python train.py --n_layer=10 --d_model=64 --n_head=1 --n_kv_head=1 --head_dim=64 --d_mlp=128 --vocab_size=2048 --activation="swiglu" --norm="rmsnorm" --norm_place="pre" --norm_eps=1e-06 --positions="rope" --rope_base=100000.0 --rope_fraction=1.0 --qk_norm=false --attn_scale=0.125 --bias="none" --tie_embeddings=false --parallel_block=false --init="normal" --init_std_qkv=0.0679 --init_std_o=0.0152 --init_std_up=0.0679 --init_std_down=0.0107 --optimizer="adamw" --lr=0.00411 --lr_mult_qkv=0.4 --lr_mult_o=0.991 --lr_mult_up=0.703 --beta1=0.95 --beta2=0.95 --lr_head=0.00445 --grad_clip=1.0 --warmup_steps=322 --schedule="wsd" --decay_fraction=0.3 --decay_shape="linear" --final_lr_fraction=0.1 --batch_tokens=[8192, 16384, 24576] --seq_len=512 --doc_mask=true --train_tokens=102700000 --steps=7084 --dataset="wikipedia_en"
Each number is 128 + 24 x the weight over its row's rms, rounded and kept within 0 to 255. Layers, rows and columns count from 0. Numbers have three digits each. The size before them is the row's rms in percent of the matrix's.

# down: layer 4 MLP down (transposed), 128x64, rms 0.315, rows 51-127, columns 0-31
# gate: layer 4 MLP gate, 128x64, rms 0.235, rows 52-127, columns 0-31
# up: layer 4 MLP up, 128x64, rms 0.222, rows 52-127, columns 0-31
down51 117:150153136133124164129113125127132100153111151155161148125170133114117189127122196131070154084126
gate52 106:154109139143110149155146150128113145104072152150118130126113119180124140130147149120153105095133
up52 098:141123096117126153125167181158152133130121155138151125133117123154101114122099154140138160102154
down52 097:122096171131099154163107118176156125118110113168111137158123159149130124138171110153122073111114
gate53 086:131107146150122155125095101096171110136123151088153138100102114131153148121118109101143081128147
up53 093:119140113166138127141088088084134139108100185160122142157112137130112111102149113121124153124130
down53 090:115125155116087177183111110119127140147099147120160162097166123146095134109159129107138118111142
gate54 099:118117130134120146131102127089117124130100132134106134120118134121150095119134068128071125127186
up54 105:077154115151167151089145143111125139140142110145150135147114152132120144114084128144133127088203
down54 107:110111135137135114101131141096099110141124148163115126175088109147141145115102172151132136123172
gate55 114:102138139109112140153147112137138131121133157116135079088151107151114080188175075164128145100143
up55 095:113121139098142127066127103158150154152151077136114115126157120154137106113087123133161114090123
down55 096:079115144112151139127112104134102096130123159137182166150122156129119100116125103115137142155161
gate56 100:155117112134077175162149128132091121136124111149120127125109166146139121112140103096129158141106
up56 091:162122124093098133127140098099082123095110142128126087096127097160147152141137142128150124118145
down56 092:130137102101111127167119173109139146102139111114111084132113115134124128091133179151145111134119
gate57 097:134146177081133125158152111138142100170078147144118136176103109129127138142129137097125099119097
up57 097:092155132144135073114129137155124132118108089125141137173103094138159133146140119126128133136161
down57 095:136142112121116136160106085129153137112133141118139111081131140140125070084132083149122127091113
gate58 100:170124126131118136140129138110131183133144133104085094136093092126089094104140111090158105114175
up58 107:174108128169111101125158164086115137155118138109156095144120122117121163115137142120094142127152
down58 104:135157107167131166139144143146099120155152106095116122144115139163138152124133132160103172126161
gate59 102:116092125163122136130098152129094129145096156099109055164135136135089086138107128125100142084142
up59 099:101129122152131145103092112165118141071161060131115118139141101104122117100161113137156090121129
down59 096:135122094152109167110190126144088122167143131134164138138149107101143148133146126106122149161144
gate60 106:140140149116150118126077116097153110171103143151115130135120113137123156177115092110127138077126
up60 101:128102139088109124160174097127110101119175147119116154138097151124161116115137116146164086115102
down60 097:129183085142120151131140127143090129094126105146164120132132097093136142131141101115160090107123
gate61 106:091128116143107141117145189118157132149134156148141142121154101117140128099106096110151094143134
up61 098:146141127135144135120147125144130123149109147115150148102131164076132128125118149187118102114133
down61 102:121136150134141127116127140147111153132149125133094104097151103145157109119109126109136157197165
gate62 098:109117124131163116164095121108146100161137164130099162126113083119129111132096136132169186086142
up62 104:138130114097137166140150162143142129068091146157111122133105094107146111157144129121127105109101
down62 100:107118151128167113114120119117154152142153104138106151106126086186101109116097113132132150157157
gate63 112:155133128126046146122152147152150147105133116122092102139131121115150134124096157103128128147147
up63 099:139153105105126151111154105135134137158172111160097097172134108104115138137186117130140162119127
down63 097:133111154160135134128155175144125166128142118156124129110155169107111141139122086122113111120146
gate64 093:116126127156102120183124108114103148145113130127153100152125105173111101136090132124132087134126
up64 101:144146150180096165151130095154130129133081118129155107132122172138147092124162112088108131111122
down64 101:157093077120135089132129137166169143131132143156160156120112098154100158130116135156150132134124
gate65 093:125158141114169134136114124117118109127103130140174118139128128111111134147093114146126142123120
up65 090:107135094135149141130135171122125131094145148135123092159133167145097090138143151116080145182101
down65 090:114123122093151144087136097152090118168099134123135142148105111086070146129129118107163142084115
gate66 097:162112095133104108121077085119186089130100132147104103115175148102122173124106135122113165126131
up66 098:142171115116167123150126132140128122162131111119143084089143131145158177082184119117132158142114
down66 093:120140163088092128137113084151183091105147163159134142079151123115162107133132093117134128121131
gate67 088:156136150130127121170110112145138102113159170096135078149149126142094104129132089098156176120114
up67 110:119129118122127115093154124138133153172075113135118116109146130106139170159117099099115154117118
down67 102:118167109120135113147147093110124130144173122098121125137123097123125127142134099158116143144127
gate68 092:131104153113112105127134183104113154140104139142159099099153161145110163156115119152092129101100
up68 088:172115106134140062175119139125108142114127137097134132164092123091128119146179089141119118127120
down68 097:100122107135160157122157098130152119153145167153109135139134140157092136145133049108160126143139
gate69 098:125101137075187110143138108100119150174131121103130134175142124128077073110119102101146128181146
up69 111:105127090093144138129155139148105124150144161094096073124123098123117104126117133118191123137150
down69 111:123141167136134112100133082120147112202114144139124139157137126144090138140099210112135120165115
gate70 095:108131136117144071142096117101141143141094097129122098134138112106140128177103093139172107111100
up70 105:137110112155141132183138119135172103147114143145120149175139150127142102177107108156149104148101
down70 098:105148125116125092155113100161108135145096051159124126155182138153117132139119143193090082130123
gate71 103:156125109151093116128130120079100140099119163103138115106113132130138122166109118115140110126108
up71 093:134084124106129169132155121151137147140109096169135112114107140117118136117165067127096120118131
down71 095:121124108102158121155104120101097112169131145104129123114109128143147106095086065123161175115128
gate72 109:107158122110116135151112107135158133084132115137109093120137146119140134190170096124142126135103
up72 098:129107145147154193113153152106124153108147122119160138093140129150151140137164106160117141082130
down72 103:153096113149113094134113134129098141147163125148135143087167092093139157122146133082134144158096
gate73 093:113117174114119157152167143182129118107114137102114150104094115145148096119092111142141111109111
up73 088:122145189141139142077171144131114145121091130151135160138071131149152130148112133087146146150103
down73 093:118130101097078138161124170108131149094132086109155135180093137114142105146172113154155115098101
gate74 093:171098156122116104171154133131152148114115121147179165137166136170153122121104157114125094114121
up74 090:127134133122054099126113118130139087149135169148128129163106119121168104138127106080138121136136
down74 087:138139128120144146144148156110139150123133093106136129127157163152134098116134175152111148113074
gate75 099:140158156098105107128096125115159155149105127134160124131179127166099115124092088120108152088142
up75 101:121165137142124164100152162104112121163122134136162131087132117133100137101133143136100105124175
down75 106:104109149157166126089122155157090124080130099162148100169116134126130164120185116088113152128128
gate76 107:115156143112151132127133138166154142110118129111077108134127113164105109102122130125138134137134
up76 101:108124115128132156111137149182108105108102131140109087137087187105123096155105140115159118121142
down76 101:135128107124097085128092125097140117177096106103121146121119120173143165111169154131157091104125
gate77 100:087139105085125142119145113136132132130138181134115100143127166150099141174081117143159161134144
up77 100:110154101129146172099173099138087102140143111120126141107116132163120105127138109154135125147100
down77 103:092163110111131092104130096183129131144173106106117167109115119124094106163116136131180130152125
gate78 097:151122122137106115154176096106146112103110129142154123158124133137109106159116116115101172171171
up78 096:113110178138082107117137094151149133125114164120122112125148127121148122140141155142116125101160
down78 092:098130146137121199135130113136135152143161134135048124115143123124121128093164137138125142110125
gate79 109:128142138149074120148081136132144124161091188122127124131128109131123117152150119087123132121098
up79 106:121134106117110147101131084153108139176150118119163130111136118105114158115122124137132158093179
down79 101:133134160135093143126125144134104098105149107148114133098132149138151113100147032120148141142141
gate80 100:182145144115158150125121145137152135143139146164129120138134105126111140129071120065183132117153
up80 104:095161160130157105181110156133132132130122156114179134112092109122161087147123147143115130171158
down80 105:144098109140139124129110139139100151102087111138107111129104117172166084081134119139158159109135
gate81 095:159091082115106181132136153107124150145114170143116071126115140122089123110139111102173112108094
up81 099:115145142133144148107118129110114066153109116156140132108136100114136155155114086133125098183138
down81 104:092172175133135123132122127143147105143143146120144144104099131110146113147137139070126115127123
gate82 098:085148105147148136179112115093164131134114183143116147136116165171136111156120098159127176138112
up82 104:123137134146162123103149093126153163107133099151142146111136151122149181165155156120135186104134
down82 104:160105164150169151105146186110129102099119153126159111124153151136122082112108082175130079142111
gate83 110:178141123156141103102100084090149177158110184120120096123166107100101130140094096111131167161133
up83 105:116115146104153131132118152117145115115185160148123135152166130155131141115111145117122146151141
down83 108:100146133148148110120159166105116147127128113139124124097105133108137172127112223136108095121149
gate84 091:115096140177109125148169094115130132131139183131141135133119118154118141114157132130107117070111
up84 096:132161111201144154112127168163154117114129155111095119121127132093131149100137119089172126157121
down84 098:130083166129164124153149099112130140139134122140132143125113093148130128124099103137091138055142
gate85 098:131118107078094120131114122143139109145138138112138103125120071095170118100121104092139150120149
up85 096:111106168087165119160098164179140129147185114125138079131117115108140142103103122138173112168146
down85 091:151155153126114122125114123149174165130145124103146114101118130105101119126119154151128087141150
gate86 100:080158116134121144109106152129153096108177137136138144131161126131159133170125089120166158136152
up86 100:125141104130105106081147093105107142143130076139124164125182122116132137154124139142121155097128
down86 101:125138146116132089132135099119125170122179119140113125096147126145119159177134101139132117117123
gate87 096:120156171134137130146120077120125137147123128131120149166084177141106115160131130134126161135128
up87 100:065141150112183144130104109139161126172110166140114178072131099110154160121119132105095101117125
down87 106:138142069154127114161144148162136124101124065118127074114160165145110120120168083145160143124123
gate88 100:125157144101089144107109131117128134140132104123160108112097136176120155153113112109139108077131
up88 101:160170155140105148148147136128152066120148121136161117126132087129198155112162105127135114093125
down88 099:131124065109137130117132185069090160142110156097119121116135149107157112132113148092125132146116
gate89 103:112151157123107091113132149102148127135095093099134135141128140197129137144127104147171157162128
up89 101:134102119134153139151137159118139080132165127148099101124144090130095136099137116097159117152095
down89 106:148178145148136111141142139119138124141127128108156152160140155115155130100166128153116130163148
gate90 106:179113107121106168097158153123108183109137120113126138137119130121140108123152121091127135134097
up90 094:059112145117148101137125131145161152103095121166095136140170148164127107141117102145123135138118
down90 091:124115076123138142150170131104122118119133125104108106126125160171135153114119060059138112138115
gate91 095:117136149137168096123147115092088103128109131094152135126178121136113150101136146113119116183121
up91 096:117161091147111096147136140193120123125088125112179136097081135117145131182127140117133144128088
down91 094:150069151143095119121171118082111117148178110123120173140147111122135170111142110125124136128108
gate92 101:161153125082109148103103174143132136116099162101125150142157121088114127097124121119122133143093
up92 101:164134164125106116158099105149111101078111124135180094156141117129116121101130147132126121128115
down92 099:105110123187083123140122063147116160110155101168157134124140119120129120132089117171096105130115
gate93 098:136148088118132151129146088149110117154089155151128115124137144109122134109162120148118139106157
up93 100:088112133126106113124087135129180139164100099092119167157113116110101126172106151144111131100140
down93 101:110090153114159108133119143135150168151127122102120133131158083145139096140099106182160118134118
gate94 108:154113164136104156123110132116171103132121136125116102147137112109099120089099103078094172133135
up94 103:156111101155163136115098159130169140171145127125137155169142108153140173170151135122088076136105
down94 103:130139103133144109120063151122141099139127147105143143132178127183134108133136103116126142089148
gate95 102:151150124114114132136119181107132152141112148133083100109141124100133133101135147152137142120099
up95 096:137135148138144119073178124180121146098148125112082102108134115110089117135138136155132068113149
down95 092:083129140116099101144114083101095119156119071127158132161160123161140134129090156146189099103138
gate96 105:102149105148139106166127126107096090136102121138116059139147105108090076117124132110114152093125
up96 100:137091104112113131168124142112139136099100157162137123167094155132144122123098136114132104136061
down96 100:106112115132124136084101123142132139120101092102156154152140111128120150132095108143158153108148
gate97 103:158167136127077135135110168111122126157125095159129146146102135175132160122155129142131140095107
up97 099:115135128046154130142162144150132120156138097122121105119101122095113100135150120109141148115127
down97 098:138145125138102125127118103119164152123140141177136149116122105175120156138156115135129121162128
gate98 097:144131104146099093111142173127140141103094106104163129173124119180092126150106131100146155137132
up98 095:108081159104111120157106148143153173121140129128088163113137131081116178131135145139162130137123
down98 101:128101166123143154098097154125108154129127161147014099125131114139147114119145145144111131114103
gate99 092:130158153151148127192143101126117153109117123105101105116169084152098127121135125122118135141140
up99 095:168098137107127144118075092110115122147128110165082126110134134145168159115151161140133123137110
down99 096:121115119152111078137118129125100155160125186136153115120100114104169149088110150085145141097098
gate100 099:107138106113139170137138097138145117133115146126155104090143106154108050088121093105115121163096
up100 098:127124083101095159129084151104136130125119163174095091141137134191084157162108134112175143113118
down100 099:160147130128098120152133147167130142103137094098081151097117089161079095143120148120173141141117
gate101 097:144144096146140153084129095134147116157161114108118150106173130117120125143108114138139119134132
up101 104:108163130142129177131106128130159178128154183115135158125122085138119151154140143104086108106157
down101 107:162123121133110130094146133174124098106162119118189132123115126127129092129108119057094108140144
gate102 108:111150118094163145126108077149161094128145138138136057095111129153137140106106098123197116106116
up102 105:143121109128132082151157140157100145132132157112136120103147149126061145127150133141134116163165
down102 106:125131132138132129119165135117169106104192174124132110136121095135045124092127096149162126133152
gate103 103:135137142070129166150127107103117091143136137094155127146084100096140120127103096109148158115126
up103 102:083115154110134147107130119146157098124138082171139095117144126113109079092149101141131139125167
down103 104:158140139164158147114120124120136128113113109122087155129161118138107123096123128147092085066125
gate104 099:127110125110132129137085089125145135141111108119138115087143112149144111135152136098150131146100
up104 098:141062172124123106109125077148109106118104151126116140161120103176159140144175133132120121131091
down104 098:080160110118085128151160184112142165158137094135109116155149122112113119120103126125110113137104
gate105 103:110093128149106129114123125161131147104105131142118173149110133081087106146183123124135149114124
up105 100:128130108140099109135112122077157114080114129138108128156103149113122135133085120136096150111110
down105 099:156125148145178120138102117122070133139157116159126126131122086157095146097150090136161151127152
gate106 105:121103148122128139196118118158153112141113121103054142115141145134080090126121117092153153121156
up106 098:094136130162151110105116097102111165154144140105129091162145111154110106161152105114099135149068
down106 103:124156147134130169188102129129151128108097127111127144103129152137104164115135102141154139125114
gate107 103:131115110119153160087148141169155132106135195091121150090154106154128112104147120152127144123153
up107 098:111143126121182123140081125146107158145103147087136126115130138104107151114148106126107133114184
down107 097:107110117122146141123110137142092119116110177114112120083141104133116159146128111156129153096125
gate108 092:131116128111118137166101134122155127125139122127099086139173136159097103144181126118155115124135
up108 105:170103127154135166111144144141103130110098111140164144129160093124122187146154182152120082127128
down108 107:136064137101145123110155110126101119126136098148122125132138128126143171129106095116129119123112
gate109 098:172173153144116125090139155139136153122134164147096101099121136131150139120093132082142129125169
up109 102:150140129146145114168181143127145121115129146129177130123161178151149126122114133098135112089114
down109 102:131119126112127107130129192112130110145152144124131111105126141158128063157179113147174155123167
gate110 103:123182107101101098165099088136175130079118103151108086105132130119113107118136118106113138143132
up110 094:136128110133071148132092137120135138113127148128129184192120135135166142169090117116099144182136
down110 094:144135125132082093172118124116155141104127156106081123110114133093137115114068089159135132158114
gate111 099:158169113132113130128068161136166124127117116095136130126150140132119104113137147085090110132126
up111 092:148125131115105088192140133150077130119110137138142136114120076132167102125134136096146110102145
down111 095:117186153142159149148107118108140163139173105166124103127118100146128133152147149158107109069112
gate112 098:143134114163134147124109133111190145135183178109083162129129115147141153115135126133125126105119
up112 094:137141123139119155124113095128077128181135117167141114135132142148151096079157139142095158138128
down112 095:163098127155136159136151090079125153100140135119137150129119143113109114112057099125062150155099
gate113 095:118141159081085088095104145078102085149091091104132092107139128147114110145119147106132112123124
up113 096:114133152077098115099128147140068153100113099122179162087134155148125118125120128158104132123124
down113 097:088153172146128153122134135088168120116161104116145139173153109107136136076149180122111149123142
gate114 106:120106154129116162145077169157154149135136138088129140134111099166152113112128124077124172150136
up114 102:134179134099113170174108098139126089116170137131125107137138129138162133141101138151107100126113
down114 103:154137134144132088131116126127111171118087083120137119149153133152155126135110123144134114096124
gate115 097:126141137154071109143114111112130139105125122161119151088140127104142104091121126102147080123107
up115 091:135143126122098131108133137078084164129103141062170090108123147157117102113144130146118150151149
down115 088:127141156142143162114089128145095144112114124119141149159122084110113156111115077138100163110143
gate116 094:144117145136109097125193141113183094133106104119108116115166116139139127183096093110096120097117
up116 105:102119180125131125142119112124123147118105105123100108080125149149120169115142115126156159134102
down116 104:140137100122115120118154127140158126123115142131166147131135151160099112140121076139094123078099
gate117 104:133131165124131149139107142139122110115138114127136136110117109088117133135078106104153122083121
up117 098:113113147096123123092165066133120132118155123129114138108117120127173171121141122106136125140088
down117 100:137177116118132136143115130128124186158146102161137136172104101096107116119091114095135114136160
gate118 098:113152126133143151121123125148133146146128088093127119146149125133101172150104129139118107115105
up118 103:160124133104150111116104107120171090141100116134112102157131176167074108133093137108116137092100
down118 106:077146125143112131135156153133106161135119168086133125126105137099153138140162053165144144127125
gate119 104:102143130152116095126115132160144098138119144149131105121124127120164152139107090140139138106098
up119 101:153087170134119106134138097190151089119170120146133100143132176129136140120135098122164121150142
down119 100:098148118127169116135159114112112127144092118121091141098096083151151099182111170103142135132117
gate120 095:132098127143116165121126115153165139146165178129105134154144111139133086142173085168147156151148
up120 107:125129118137110100126090152153133101151127153131130091130124146141109111126113126094095090172108
down120 108:127135139121108154149119136130114101116150101123094086135146177121112116158197096095136117137122
gate121 102:141179124130109176094116118090134117161109124117111111106151137125171167144087113125115101122110
up121 093:109145150146124162162162098138112125147163109149095124088118107131122120202129108096150128116146
down121 099:156138146147123166120144171105132123132146192121101131135081125118146169153136104112120143133133
gate122 098:128138126169095126117159163106150124116178141117074119138088127119134097150096114111124137134177
up122 103:098104154132141155130128114108158125136153126186101145119070156174128152090117096089107151116105
down122 108:103117107099112151172118120095187126116168169126128138124125127136110153097095110112120134178137
gate123 090:165099170130139113104143105128107170159131112086078104146118119130135127146133101176088108149132
up123 095:134130120084134110123144119133102080129155155103150131157123085147134151132136133149156124109095
down123 090:151125137121129113145122108175136149107092166144142125117126141111116149142104110048167135146095
gate124 095:099155124138128121158152131148151109116133113162116113127179118110114137138126129135151150179121
up124 104:109179149095133155098114173154166140081145114146135104158162128121127141100131093149160132141133
down124 103:141095094143132119161153106120169139181127090147116153110108154107118171153118134132116133102108
gate125 112:140114081105095136131115137114120142161119212080104131144145121141120121098138109105134195122122
up125 116:158119160130150123179073105123179141127109105158107114118151149161121066151106137089116132128126
down125 112:147174170130104117136099106117145157113088098116146102109140134130093124110132066113123104129161
gate126 096:127097115085109141149111101100113129109151109092112096131136145157079110108136125133166142078150
up126 094:141068074124105148102145125111139137161095135121114099136130118134052107115113117147156102122131
down126 094:121055124129111156121172144093119129116146122096115122132098133144148099133150158157140139107129
gate127 091:138137113126116088134166111148094142129084093105114141120145174121104125160104113145097098086104
up127 091:166140160135109136136172145175092155104134108140174141126103146111191115134098133107132097144115
down127 094:122189118117143144143100113139159087142167157102109141147115088128133093082177102120146140151118